From a checkpoint of a small transformer trained on Wikipedia.
Size: 21 layers, width 128, vocabulary 8192, 5.2M parameters.
Architecture: untied embeddings, normalized queries and keys.
Training: a variant of SOAP for these matrices, 191M tokens, 6001 steps.
Each number is 128 + 32 x the weight over its row's rms, rounded and kept within 0 to 255. Layers, rows and columns count from 0. Numbers have three digits each. The size before them is the row's rms in percent of the matrix's.

# down: layer 6 MLP down (transposed), 256x128, rms 0.195, rows 21-55, columns 0-127
# gate: layer 6 MLP gate, 256x128, rms 0.222, rows 22-56, columns 0-127
# up: layer 6 MLP up, 256x128, rms 0.212, rows 22-56, columns 0-127
down21 106:111127149121142190089089086131173100144112162087131129130177113133081122170151119144079168155181099086108102119137115112138167111104095191131087177074153190113108127148082160112070097151177101104132100129043164144112084165131143137107125143112110105143155099153075168132084136106122160101125116185099107131120129113177100193122073166170053106104106083097118154137122113127208156111136
gate22 098:096109138100118144125204138125079107212080097088165178133110138142154141144107147176110134141168227100137158149133166098105088150154139141137170132126146151085136175059188162153086145155173104172141156099144136133154094149117120107137166147140170138109063138100151155138070113137101103160119104129181154171130145076180147129094144188139112102146098153093104112075104121094095131197151
up22 102:154118158134171094091105097137143152083165174198121077121140130116133147086168170074166102106122088162069164077140092105171135144110180110167118171147079099167099127120141101159134147115179146099126132128156044142105119173134090159123121148188097122212123177116159155090134110148107133119126151178156121136124069179096140111164103105120106164156152114150113182113169156129144210121087
down22 097:223127156207146125087081160158148164090128098167128135120164089127168099067140127076141144107145170074147163143179135152149079096168141131064129172140129100189099155163122096153106109109099117157117100106096130102080137148138142168146103141146089148152142115103140113146182124092175177132117121153104137088107216085073080098161134110156092114187127115147159125170094141117132102082144
gate23 105:189121140190193136123131150156191181103096118102135144109113137097149083175154113104148158167161130097128087164129083133141119142117138139108066105204182164106171111124119103096148161089116130160161094099203106065141147130119165195142089114050125158096060165111162101111116098057114142182141117118080128117122174118162144175153083115165126120167102130117120095131146161113117149148135
up23 105:142180115141140084179153167122096105102069133091116148090187160154115103138102127170175217146193111101151083161164103198068134149155158168140099056124123115118112102127135130171121139125116146193131112107159101116219127156144151114173149127109184144144076140093113090121141082126089144140096137125172102177083125131143112109122094112125170112173125162109088071112131136118121138127201
down23 107:174129127136151102077129093122144092130116167102155160095171146085167157136167070102088072155087129100083112113109144076116148144131073145149076142145114162133129141171126117097093167122138111162147141065122139119126121121164117113133127123126134141149072144146112158199121162142126156174190185132108070121129118125151109049133139150207185086116124101053099127164148145151094140159234
gate24 096:139082153087130173094138143103152129093083119126111212092131083087157132155136136040114189114157089066163172201183114162215098106152150130113143130176130134130097145168104094128160111136181187148135099137109134101097176102144046135152126136122191110104101171142141130129141117138102128164121104108103107091153110116185142129173133127123118109065153131164172106101146085132122128080129
up24 104:115083128129105135078081143110125100102126167091142098156103103191141150131082089192193141139142116140102134020049112150072143154132089117130129118095091160100152104083102176117135110106128110140113167099164145124139114132092157157099104150168058123147137105150121080155172163100111071063090141100118146128110136179135141173086124157114158167159093172084066154085124153108108138093106
down24 102:183152138120134051169125133117145166111168139164154106147091132080116113129189154154119123140063148147185194148151091113091147058148173128124170116131134086126114131128115081147179141104076140082158094158139072114144161150165066146115084091124187150078143180124076159121201095096104158160132143157128142184115106154087071126198161113134148124128119117167126125179123119144149126152102
gate25 113:091111091147147152146117143065137109073189111124166075162127064112102115090077119173126168065101146146125154111147130160089140051134115102070119151152103118135133094098170121124090128158102112145121130085171159124085180162153071127079157133153146125169106080197151113128169187134102148089117132087137189104152127162121101186120102108100117080090096182126104157156085156138173083130127
up25 113:128087127156088183152179133059087165159155146120109132119122102137115183100158163128127162065058165185141199125159147140059079070163108121121106121187105083168176130084121107134131166122111146105103088110129143143088132141154122099107101160139161134150148062123135103186121157164141108121082082108163149162146063114142161128140089110109100076183083171130107157098099112136146124166090
down25 115:159100109143123091153145139082141067136121107162184127084128155109162151131139085192171195113094118119132107157124135143118175106128099105153161174116129170161150158129173112111175116187153139119124143124214151162125121141120090193102132164184116142164141154111136105124094146068151138132124132144122065144094138069130084117134187103151075173146121052185173103182115163174143172086157
gate26 110:086117115178127121108106085121107157129148184201089126100115136069108119135065105088118168088108124187110178097123099137137127233139104131090182110184125132087144161148142147122067121122164126179187107144110149099116117121131119153160144130152163150143125120108117151088146105041142114118157150132196080176113179116138174099136122102096171150111106173147130132134093087138118118219122
up26 103:132158105169119119185134129147142116134120173164119093095151109095103093150111072108104063058100123151157158098134131111149129182123117125154159115193162171153135095110131134138120110153129151141132062145119140145131119075175137091116160164075169097129139183107112181082062024132092139159139121131129147162132138064174138106077182121079163083067138125088171111095082093162120114130137
down26 101:130104139088110108137195192141163133159087125123141109166131138088126147144120077172121190141154147093117122137168078164097122071131180163153158178079155096175130089078118128170114160141078141112201146130130128089092082122123069113149075115161141141161126125144096093097074137141123131170074124109107112069141100141097161093101193086124121158146132110116057136090150081152174171076144
gate27 097:160161104158162184131165120081104177086112086151126110194138137107119104170074173114099096194135119125132085177151114160124164134175124157118095118135204087105119094102109114104105153149142153132136182108148108180058079115104128175184159158101175116088094153120152157162132152082120197141113144119145147127122183133110114158100113168138192148168115102136170132109183164132086098080172
up27 098:108120129126080135169135142117111118175142126132109144118152159156182165153138086110073091167143155155099122123144114123123126115118049059134149094155070113138136123190182153080136073156103088144153170167101181143090153153073086110123104117127054164112134089143119124087159101139144095056117092221153115208144131140122149147112141115123129125205147081074137121132168096114129121146084
down27 100:154109164169189156104129151154066126120096075103152106141120117142099156122160191077057102185172081130131098121164099129100182103201174115142110189107155089121127140137117133068155113149128166129140192093128115132065068149133107124150184206142145097056118114118109128120145129093070145113098141183123121090107134149107130080131140137110162150126116090132127100140172171162099133093171
gate28 108:071094149136123139082128107098128102152114117142123124108158085151171148134141127153081136108151190113154074154086149154171121117156104193137150097144161118139089176122127162095160159128123166115134107103118099097079136093190101095075203161061096100104104157143194151147116114114158122167153076088146092143137139134181143129142107115043141127129141131053134142125138124067193109063187
up28 115:093232106186131126127145112139088090169099118101151149103170130181105151130132114176091129092078137152078112179155082095156139133137146174138140117129080124125152127080032126083072095175138122131119115109125110144135106153139193130085113140106149171183151145182119145082097135169124137128087165111101163122141119127105160127161133137173172136150083159185110144146212124185109143165146
down28 112:131111106052162113144129122109137135139142165118125122145101085069104106106099115109162131132140111095132170066100146114111180143119159115169090146112194116091094144132201127161132072094124144114164092119164166131177155073139129174191125168140130128138143102151179143095145150132131171130241151171161128138079145149192182082058139081125119142077170120079112125135084152115108106131103
gate29 102:154148160101186090208138102145148139135129133108149126132136120154190118107162153162068050147096101111118075118093173157134135123095141095108126105176113217077156181085097099157137114113128144056127137167137067114092074116134109129121202175157135134102123165113143122149109136088168127155153111150160099152107084090130147174121167200113112180099135150128160113135172126135129191164115
up29 101:058163141114137132109122105140159161125125086129131140145063156111149009151151150113129158136144147096121112191138099212126103152149115117121084081138149174162089103133128104155146063177122072132194158151133135182114129094106132119092109131156134126166164172102148123165168092161104129148205125116086095114068129082094110175161153154097174100130093099148146093097108145114112168093130
down29 103:073159149083144149174121201129113159117084101154073140133129119131101072165072150122131202088119172151100139146206114175113094182151158158156140105129082138132119065179138104067082137130176169209157079102137177134131105138155123120128104102105142087130098132177148145101111116122078131136107136100105149165140177165124127098101118137116186101105131116128143154084170066138099071132126
gate30 101:176173135118099079141124115096093121133108137150175204143161166147178153102207128176142120079145144138137106123116125129143152113148114106099147150158130112113097197116104138113154136127144182063101111120120122107126154147136116165159121142113124148154113119243053139143148102126123092174101106138194112166120091176053136097113130072133120153126110167135084153096109148078131184044154
up30 102:132132148154157153162146097139110157095096159093154100050124063159138114131099151079059143133155140077137139143104116160105060133117146092115137145145131090117129100075178142127136174173174128122150102105077119143119191094127085109133099118147139191135182111110144158119113108089191138105096190118225168088076095145100096109158137151135084137180160119120132144088140103182085176162131
down30 097:123111218149189158220151113113125134139155119095136094091156106199147101082163134171069123137125169123171116143154080078133158142089108082128118142116114112116156136055110152066196155126136087130128088141071180138107150112121143104114121139107081154105162070141116140141148117134131128086094113118141191102093121102139154177120128064139091102155086155155139128115120109166091102207116
gate31 095:122136107148080146092104163112137118126100138155122144156104147149148143119171129131132100112131042098198167136101083123166155114129175161107132065095087140137188112172181155114137093138166192125145084151067079128095147139127093143193117151129085120061157080141106107123146115100057129138201133146117148137062146095151074181180118153089103134112168157156120093134118161113088163105170
up31 099:131108114103135085167123164151145107097126104120055127126100083096147135160067113088107123169158126129068110140156098092162141107115112106146107166141169118123172191065195163098097181121077114177129199107127068169096068109108123110129198110094117170140140147087104131162044135104125098145128143160126122082113159164103124139068138159136154152181132142135124110187110125105196159129143
down31 103:132150110092163147139104108094149131057104107063160131087154107103129173117173132154138158168093162160076130114128111163168112101160116139169056089148108105091109136113061101117142137137122070134123140063138144135122079137140084121139156170125184111147118175107094137158073188165175092116101208082119126065168126162126103098066098098098173158120126091116137136150123141149072103193132
gate32 107:156113102098162179225144112186128125110155127132105112091179154111130152162166132121071126120096119150106102147129108148114102148095062093142125160132162110166138053168122174189104109125073130125151098095117115148146092123094098151149116143138090178101102161145138079150123124087113140079150120133184117174158149062126120131111059092154127153095100198120117179087189154123181144135060
up32 109:135100113161115055096197112103126089141077071115101155106089119168180143159093078109150096107220081156140103088146178100142154084144201170147113124112125099193135109099140151124160113054121147120110143168135125125095105170144104097080077113128096113098154105148094158118141122145137142113122155156149055161134149120088142080160142095118099115135122124135098058148185157134061150131116
down32 102:101129181101110128092128121124077151113135194192160105170172117073135126091094178137101124092083128132209091132091100114162102101193139154141161176060159182178152115161110125159160144098145169194119118096098100120153187147131110149150140160130134134151036138108116158151126133137180141139128140086087129131110106200091104119158132111160125126176201153152105131103152121123161111092147
gate33 102:130116183157123141123141188141090122111051054136147152107089071144162146135137095114114203131138192132152069087097118102114099211139113133104111156141146097114143153076148143122034130161115132111126160070103116106147118135105132105111137116133054135126114133141185077154142125128153122148080137110112149126101139151165167130165148203110146068112073132155112106083086132157138130106202
up33 101:115144118127182232099128167103114124069148157180137121135138094122177074119153122122143177097162132176109135209170158157084063159110113097085122136131131147137176130048104167154080136206169101156088162164099109112181101126102147173119124115124127083158094084084155128123177156150142149082077135144142070161108087123126126124136132148115086112153120130132144133084142103106117131075130
down33 094:076138134104144146103166064077095097112129155090138084104173160104119139134198078115153187108069137121133152103193132114125133157131146147126106104199134129119171089140171141100138155130135179148117132151097141137076109146218130118094073166145145115140165116153080125089063155126172137176126138105137136142181119141086101156149130068132113100134110139056186105178158123129181133151065
gate34 094:106209080151144191132131121122145093106135094035097073102117104093118106081184134152108188130172134066121122121092092180108146104172142161075134088140110159091147119123146101150122134115106140144156117168127130153085173130192085155111103151155139101067100167139131104105163123129151149095128203191123101158117090163079095119103149166139118128152158110158142146160069154089119083160165
up34 096:116116145134132114172140128145099071138109159129121135142155174124100143163122152062135197118108146132092062143102133081139138141104088097124116122147189102153108122170140172162087162178141071191124139153104157113108150082096201078113153156160080119117134070066180031150150113180089102132149055105115125137155098157149175151191128109090175141109107145107107107112120133130134160156106
down34 102:120150159129093108083147128129097120136140120201179166124130195123122141059064110121109115096056159147134117150137104145155139069134129143129126163164147123206120113157114073122121150126148032170160114112192129095129156122135153084183140148152121131164116134105134111155182077100112144124144122113174107094113109115163170173189227110112174157105121177113120145113109127171122171083111
gate35 092:096088148096101087140172147161064098122090106178068103131158130161138132131139081115142144164106160151152174123081116091115110100170163140112139158108119237167118134097118132129130113080111103142123146128135105123105148158061106093135117105193174082108129162147150183063152169097066086095171106106093126160097148117153155078197093070134122183099168162079141125138138142125107104134142
up35 089:093057116147061136203122065120157060096090127130135096132084154163150141106145077105202156159131147166147135081104160091076146111095125130101112085127068126130103172142102186144169127152115086144143142132184156095110121096108139122132099124105179180134111134185143124084138130117155113116145108181157118136109081093056148186139107104139099174135125167089105062108165125103103102100141
down35 090:125103106129036076137144107140177128129099169194075100128122102124155108133120135100120107180147159121113107136101099070123109116111103171096140135099147205104078109187098125137132145153122135159140109142130128105165123129069116119133147116142155096064174101130100147124137109147101148065150153116073136160053140105137150128164114138090104149141216154035114204123176100156137125114063
gate36 105:116154102140121096126093154201147175131101105123115135141145186106092153157088081154114110098213107121101134127149143091191143159141163139187189138086173155134164118122109119149148167118153103091167136142134050090102122116126115141133083110143124099109102167118124123141094143129074103069106112127147140101116078088167077049156077155086131159107112177135105157129204153197153159156091
up36 100:128112166118097123179147140122122125145103169110164130150190128150119144136134168071098120085146131132099140192167132064186132123136179127151157107074137156167082138166202097174079158098134079157110075178131117101124132107153128132115082193092158180113063127146151148111148136089104161141109124089134144063123100197130094091082140163129118112080122111153147093163100144139209089117086
down36 101:135090070229166138123133109153117086162115055201123123102177129091111140129060096146130077116196087160090117144102139110129175119132120126174128116140159137078135116058144054102173128159136112071122089094145103057117163078105151161137151060108145163106172163157140124199141153105129146137106100137114127097082068128113100131095145128131137115129115139137115174146102135133115149113128
gate37 094:127115111115119174094074131159158078200170151126108120163061088175139155138136104121121138159115140122150086143154074136136056141112068152119091086162164211073147169140122139117167104063179186149124155111126169086131077162108113132106130155137118147135125174099177121160170137091155164134087096124147158137141120118113155100188136142104129153144069099131100116187099145142190108152068
up37 099:135159155148133108124159211098154129121058177152142152072090091102118102076124165118150112102157090093114097200111141117143173109135108117116127127084176093121092084071111077093170151133152124167095086119072141190121176141144162149095106130057140132108151171073124155182093155121087101120156092098159185140171150122143165144145066134116146109114157169119139091127144162130112160062129
down37 100:122072159159149139129095220138163165100075155157143118090099092111133132140104136102108149138160121128124136135168150112130170118216098107114164140075107092119127087057102145083140189169154138156153044144109111158133177153151124121132076107116163127121181132088080192175146153117136127145149085100135167147209103110134138143192080106096106124084153117092173139140174093141151117137115
gate38 094:085213099142128148138107166165131113094145097122136143136126150154141113069117161118081090119183123113128130119121175091135136146148167140122224141118113152068150084088180146186106119161159120131160123163150069139123105149106136191121108166113113094159133159106134129128048118118135163075156179127190108140114174113134146068137156091110137163097107195155169080120158094192108098114178
up38 094:132130080102180073133125087122123160089172112168134095147128072126160128089078105134183083121087091135094103119121169132163137136155187122121146145077114145165103066115185133115110107168089132159147089126144104146123194128163130180141114148136073055152097115154170132170107154131173093138091108122159101161090184085101156125123142179150137128103090202131175115031127138148114134125170
down38 098:183103174140071153149092235093101113109190136094163117114138189097162136150147133140158173168103107122081117146174069127123086141142141073085078082135118149137161127155146119140149071172134165145116149051128155144163129121130190120148164086136151123162153068158133138129132114125156185155156131124135113121156129159103074136125153118155164110102108114097134172153091042157084101153140
gate39 098:196131163139120075107157202146101140205126121103152089083163143173148133076140082170135126149151105182094144156128094115096097147197099110159141108138157101102142092120115134078155135083079093065131133080117123122114145146093129127161124167121103073124129135139174092142070069142092150116101118100150102128123167146090130110125128126137150145132123213059131123088096210114167160147077
up39 095:133122120125165153144103090091181102103082105122169189126101146123111157189129137141122136177079147090163103107084057087126136114167134165173150187179126147118141100150128145167109172133143106110140097205132147117097124130101125129088131121195120131087210104186118111070141151086144153145135132102067145085153088118129138108208148152101088117207137124166105117177134115138125118117193
down39 097:120178116106067096134133065134082046128108115127174120113054154050056139150126139123143148086095129097140138143150090163146143085148133161174151102111151180041132113112155195130122139181096021108112146110149131153089115188129096150102212095098120117163158165144142136142109160128119166126111145135119137157165131163128145117161100141117119139152115163121105152180149142165131125114139
gate40 103:148126132154109155163126073089169115109124108069134106132103110146114133144067136112121142080043115090110112157100127133184089113194119107082036141142172114167096129128144135113136111115094168158097137135170120139141113122158138160112211145149100127108132122108068157094035087132162093104089146096131119156143137033139134184160135130149128083155111165147153118098176124093116110080079
up40 100:091144165116089076096122174158111102134091128074052088105116159065105102186115157150118083141111094095115135127141165084118158125134065087189180117140174096156104159096172093162104096117152152129108161116090098081102133144080124091122094150153165089105141127097088100156123142108097139076122136145105075141068151106126114139175141149089143174189078066072164095119145139135142142081142
down40 102:160081094168100067120141102145140129089122140173138142157126108152088153134120148186128121185134182126144181154099133133063119137177124113071144143133102153155138142127082169037107098157162139153096092137165155186130137112142095136060183155137122114116108206140213167153141100152100108100116128143147116112187125132130104164123156150103090116065140098158104094116113178149129040153135
gate41 111:103131083100177128173083086169157093129166103146130120144161138130108150194133102169103114132114189127133165115148105090128154124155134142084157112116082102139129142155104146140145132094112172115187117139177096091169125118107096231120129135138149180170142147193146136104156115073109155179055152202141157154070075103083149132151143046163086148060152107152105135123141128138107118114127
up41 106:163136153146140118119185130071110140123047147168097161111115109087139119067143162107118131109110058126147121134133153130108086123130101090140099168193148134136167154126111162101110125159118143150131163132013157096105118146069160150101109174118104106066115132117119122168113157127105126119172156065133124083202144111179100099098098169081211117132131165119128107197103156082165115133139
down41 107:178151125152125110081119085114176177136083170137115183182179134128103136125073150133088148150159115086203143143167164120140076071145098162125124138208166160129195108115068148161137053133144102123218132153114103166104149125117173116159154151093080160116121108115122126176126163167086164119145130176119092133134125180176091141115110128154145083133112136149144154133153150082128132072152
gate42 100:068167124136173163087140153115097066119082112188173111211118132173099151089138171118122138119161137125107106126149093121100176073167119113117228109135102134150089141199139111138140161125147115124175104161065105121141150098169139168189123118128085105090123138086191135107118075154117163129099194166149137136081083124114144185135148134140097128139167107150110147070160137108113128143078
up42 090:129104142131124086138119109123139150159138118160136167137161088037145161199106108109113143175082132074084120163144115171213111102097127156160086169132074145127109141131144122112136055159134124127111115101138153096133150139118208180143096133058110221108160125119074100093087199180141110167140123105117108102141144107109117083113093120085146122120169099083091106128107123145122125118064
down42 099:202104145149172146189161095124121160083172204139095087110143121071193155205108136137116161178084119120106097148098147156165137120087106151212105176121109180126062137130162137049099142118108128131144110107137178100147153127147185092118082110105125163142147141159102130065122139106126160103114217141088119127099141130101152132127080133084152102108089104121122110133140161119126119129092
gate43 103:160170140170137172132105098098182098100159077144148146052097110106131134140091140167086160074089149110135142124119171142080110132144178148119084151188100089151115133110132165134212107203110053118149105105109133136164117094181138077151150175118151167113164073154092107178103138099160097145176140127102159193101139088140123111104163107109161118102129090107083145143169132109131112127197
up43 106:175128107185139134149183090176162099165152123117043132176099086082144099091119145190121174179142159135154151150187081148142135170113153092116115103152115117111143136134155091109140146120105127151115133112125141173051100107135160080129124105090122099093148151129141138148104150140114104139195118164085119118157136113198091194116108153148187127193189132128107098186086179099116082104083
down43 104:121137113093143141165109164134120163138135136102166065083156192208135154140121116142115112105145135098134105110133130103116128112150083066124135094123221149158126125032084188132120157093166151095131116131118147104166095089145123158116111117106145146139150194154093150133115170113119165135124123152121109081046152119099162069128120136121156197100128073114200126157100037141133172134147
gate44 102:132117130149095167142105090135141165121114148156065144109116165221136142078112087172138161125157089108123145117143116103118133179163110120097158124141169098158163085143119118162110127154071082145101131159128166094084099113094102131158138148112165082131082201171141067148141172148073109046148155133091157137129179131186066150135147102136134132111068184130194141126118103193124133143178
up44 107:129202163125147169146153081103111121144092133156116122073133156158150073070088175146140177090150177087089141114080157119090169146176100145069138152106153138095157148104157112120103114174099055174159126145187074113157115088113080151182115172134093141085126115090130092053149154086158165125089087139099140145104127116067141144115135132133164149110158145165152111130165078094102084110139
down44 103:125120163089069085138147186129146125111142122124083138120169103178102123083086073080093178138181135082103165124155086128108119123122152134138149140102165127183132125140142147133141140159127131101102140174173109139086124086165115096179104138190185140147106164142148071080187136126133144113115173163192205122174174127145182163156129107137176153166165169092140101162087052096135147158128
gate45 091:101156093120176157119102112113095162132144080100161144083183101183115135072113075108054130126198077088143116123058137086147121160174150102125106115122142106089137130088130113114165159137111093088117187147112125115116136111110149089187078118093115178146143097202114181101151141107118166091085136150130113147112125067105128098101074109159115130159121101134203157200147124184117160103113
up45 100:106139183114092140100177166150111141184110111183142102143152155196151125064146142121169115119070101114145125137135158173189112109113131086163098114167082132104083134119181100120130121108108137105097097096142142146114112107084162194154149160132114097078110132095143118137164085175131146151184139129157127121138150102162187066153082160129020142155192127163179140163127141113111177079147
down45 097:163130117132178101188115075143187105112104081088160127082129156152069137168169141141142101129125018088152100132146145149191140136165108158098163115132091127120123094131075099139139121130075120149117188189147113170185127141168175147136089133144159182098159155151167110182126099095113132084085156084142129133105161088137161114089117074136106113176126114115176111141107102104193130154095
gate46 097:102149122063173118096063157174088143153158131136202122108180046116117150154159146161119089080125120074143178156119138118133149145142126121106136168058124154123078139115102084135154097132166108110165121130148180119103107166145123139055091153097094161202150123132137125132118131167080179107073100120130147110177082113094151115142113183108036103132145170122101161145131088157089114131114
up46 106:116140125183174130112106136072139133122108190102121169166130119167183185096141166181144158137093115143114219091158116085146140118159130155179076110108093158122157158121108143179186121169159107141125083089115143171132110129078155046140163080114138154164132133166106140130115141146140147142119191115154113080152066161120139192114136148126180178158148099073096134141125082113081117175117
down46 103:167149118205087112094103133072159144128105142125161171134098129109131187094194170151148125203088144163162082093084116080152149100084137129183151157133087136032123147122102171110114087111096113103107078122124127133093089129084112144108115141140202072136158173133088130182105133203162135143162141133118113119088094155140189147101136145130119144179103128116132127147115118118091104062126
gate47 100:178113104128103119164126163111227187159166143140165131118097159132190126162145123131147115145182124141157144159082111168157081149140089105111106128137196122097098137126174137064153180137071193096174135118117094095126109172066141144131117066157135079136128146140144120079142118074145162126198090122115149138177187115120104110142121114127113141132128184107112139072115198174139107085128
up47 103:125173166125125121132164177134100137096109093159109115141165119159102037142133071125139074082123135118113091113120178111134134163122133174164158077089088137123126111157083081134135156126100079166139158116085120111151114104137125046150153206147119224100163147095103130173078099188164151086152155175144106146087098090105155105117188116112190152116132124137096081095140096103107105140118
down47 103:099105198149100135092111128129097120148154169055160179157095119142120075089072077092147202168168153119118159201120160117089150182165146106084146113078135141112124072146167173127105146155106157106200159097114088136091119088134110127135148149093121141108155179095144177069154093140126108107142126097120065133127100106199081101089082121132134094113131120108117122123150134158097157090173
gate48 101:099145195147154118163077106103185130134157126186121139128109109187093087128128129171173124142137126112114145080107105121110078106157130106122141188093092138163190114109097122089157142152085090110117086095151169149048153130139088093197143157149072134103120116194146182154131038095186110149099152114111099072155169159084118145091121189109142146126109099151122134097147163166128125153144
up48 095:115173120151126197128153098165104154172090103133109105106112139152110059125113129132145137108144167161179164092182105073068138136168093147080159138102089166173139081110165132100134136086112088179113057120176142120120103177128146154220101150149152069069104142158165133172182085084135113167079138113154164156117132138121166094145173137114171158118110141140101126107124140170135088180135
down48 105:083159155056143144129112083132133149155138157147119159112138129162127094189086121128153111083135130107127063121115127076096093076170147120136127107070103121168171053104061155193107131151055099145104025091140138093110159142127112134133083128150141128126110136149148142189053085143170160070153151125146118116111153152110087161077134118126185109133115117159150127088114119111118140081176
gate49 105:111103172121106103160153155179104112149047076119117140148167139102047120116148129138073159109060156072104180139081177180145107123154143111141166170112120142143142112098104143121118079151127104116072134112114183106163201097167120106101143158122145182147173141099106074156060151195151094175148160078137089168118115141124114113096142120088137129065096127143088133129142087136118161099152
up49 108:154086119138179098122151148158126102076143078131135079186121146122103114136119080153063125183123090132156139109096068083011097084101115149119140135106085117114128182159138165120105159129097139127181186130079188158113115094144192131158154176084127109122157163131129126144168129104104145085118151169142137117163161193168125129090096128126144134104133122125150154123165112119146052192168
down49 103:200143161142098160135130157107086171142109092112111164077119176094137120125143123121166157113169183125075140155164158146195205090150098097171149157134130161104119144092152140099142118163110131102113113128165194124110104078171097141149113146153098119113121107179144070076194134130150105155137138132123111133097139136130196126117117068116150144089103149078096071170062142140154166037104
gate50 098:146199142097148107150143148132092152098131095171155135113126111124114124133099089129119144101145151130140108158113119115089209100114164113115095161092122128130155093095165139152104136109139081162130121106082099167119130159100110137090190113086072150151152183157133141072119146160088106139114138141165060227155146120097100040130203091158154143135103119176103163169103152136120201096058
up50 097:057059144125123147105042109179132102137142106108081149099106173091124135151136163127152094104081178070148136137162115085143182123148098079127160106084123108109122218143099111144101169114103121146170165141159200137153154131148101138104131178133157108051079192119138137199115114141102128143137163127106140078128111132095144165082080161114136134118108118167120169145075119138144124121189
down50 098:079081166150040107226162163108169115075113154129075110134135148118134144088099090093102128131129155091064167118145126099078104090168153159108108099132118130134082112141148125160105132117172107160161119129145135127161092126144099143075181178087146139176100120110162177136069190130117089146155153096121105138149141158072106167172129152102112128141130145198198197146149136142142125142153
gate51 090:095111104124169186123131184116079120053123176114139087072129093116132110138146098135148116105174141115169094117112122141204093142177104112127154114101130112110113157161149086089153111150138173183154230163130149117144125151125095113088169103127047140079174127182140113117126103113203104144087148120227097143086160144139124148140117109086149118140139098157078125093141110148159103091142
up51 081:140151111115122167142105189161092118112122177116189106084136114140097098112165070138173128093158144081195135156135146164087132118136140153122209087150123127139148117116124117139142116097107107181159093204163078107079149105100105206147178112121101096191133099118122100131084106177186114180133217156120095171128101149134084095119156126125087140104139143156054131133144156171136141144126
down51 091:064174136103088182116092139117111073085155132163095121130160039121145098091148120083135120102171092142132134103145119106140118185086145074134158137124077138085158182142104135150187063171087211135139145153104223112121143122115084117127093155145142040119173123156136126107155132167124107133160106135128124175104165158130105162145151094146100127157101123105099103107116122126053108131155
gate52 094:117163129157161129160135134086092136140053131095128113197142139144153124131153155128082128115114079111133087094135152161118145147126106102134136100147113143132086171093156104185167153113089131182121177140080164155102093169144080051184146074119130184130153103140049185107091090117132133160095110113129162085113114083129185142155171119101143190093128133099148132174088125207093161169159
up52 103:080161142125149099206186134090107071168159145121129106107093073118120116137137145200070110144100138130094154108174118114125078119148142155102148130158097148138120126100099119152200125129096153142141151140166161122142124169073097056132078136083129105091101151118128144154141140144120071157049108099102172083140174154073091099082176097077073115117107101140150092164061112170135108141112
down52 110:207135132128154104172159171072135146067085158063134148100105124120168126102081169215114182077121163146169152162117123136110148110072095173121149164160125103140111186086149085171178127158093146132163158154113177163130095176071119100133136103153136148071124181114093123143164107152126096187163085065119097108129143082108149137172126100145127175103127115162122085110122120134146153133133
gate53 109:095198091188151123179125125100226174120172129121133166126122092094151109106166107058110135064187168130115153096121132114127138174165141170113156126181085170180103119082131153130168131143142196091105074176123111169116120103135157104163130111104109175106144126115143169138045124118130121096067118139162167163106124085106091097153139113092198154134121114129140135111119135112127086137085
up53 109:135130121107147119135197069125130132159147129171095165156121087061151103083131163146145133143144131103135135127127149063166110142094167114084156162110142216189158145158083128125104110120101105116084164051147078143136127113157094111115123153122076143104099141147144153156131142147145164139142130162165094114154190117158053184120145181092199207142163151098117097158128095066077122116123
down53 102:132066116094145130112073165142067154160115068203121110148196140142080108168080186096061118161092122161151137166124143170153121145116120154157107095130131087113144154126123108135111138136123104137115112134107226145167142154095122084136179126163134168150110168171102124144098144106127127141161071151050133085178162107092158079080135132141124102173064090149092150083119140116119169148151
gate54 100:164130086133140122142078178133115094060164172125160184168074097151144111055146119099140152168113140138134182134091145160126114129136138145176095115124106102096138141129128133171148124115080031149161172121091093132155129070135117150152157126114143077188122130143075102177101071133131135136092116129177201103166067125146128173151190163166117127146151129068092168080155111163098132120109
up54 101:150125136150109091114078109089150160099123121142047121122125120122116109119142128097181114121094128114153137065181126141196135202160150113103182125194164105141140184141116069131150163112121150142147102111106059189092101132112162156116125127135083173059126136125135142107104162181088131075098083086103055130147118136182109104132102109079193138089101135118082130086156143133110063097123
down54 104:148138136115127129149164162116178113166138150126102142097112074199136140163155130105132198106140160121089115118089112135186156181167048123087168136111104163146091132107128210160113093143150134143181141140100179149137168132172156177185079126143141145143141135159129085135154140131106116098172139138101133166060153042097131121125132114141108118127088157088067119140122157094074214132086
gate55 096:125152056090141174151065113144127119104121070161145118136085130161165106153129107133125090170113129123244146125113089121160123103140116154155126109112106118181150081109133140112130090073133107137135192171143086128097158084136091159086179087139074177164089131129104122121158117120064152136152175125081103119053086088115097132116105098147161159059154093122112112153115149169166114182101
up55 086:131110106089095180184105125117123112168058167129090108123131132128122112141129106084120146123108145072151155055130095127152161097111133124113117115118181130141140159134077102139115058092124067119136146177154189114189111120121048152115169183072118128204116091153115161193118077141096097138083091154147117193097140094158089125167111076129137130127141144124084136094156128091197119114160
down55 092:118124135112069151144162095135104115114203141121150125162139128082102108085109160150157158094163163169098122111152151145169112121126179066095171124154163127108106175112148139107146153163120153126161110127078160141210073153179218087103077120118124079034126117110113152122113124148164134109186073113133148156136152140140160120185088187134118163127105163116101086124100121118115133043120
gate56 095:189208081159121154066136148144113094117176154089125139109152099160149123140109135099118100069105114096115089129082109102104099090144135148119110097131119175108152116127099092138102096095091095181203159142108160093174100145140092111162160146076184094149088191123138126079107149091116179133095159138122133135153110152200129133147192135106136115106163152104093182176095130155094069185163
up56 103:143097113182182126194077181131123093152114055111124088111093119129148161069119160108093119157136102213158099184123108121138169119144146160136086124182116171171131095121165165087139074126079125134139161154143114158073119152160079103100166157113104153104058137160114137085105064115097121105119148145126109132094134112183162150166133155120108147115185081174192117137161158143111141132076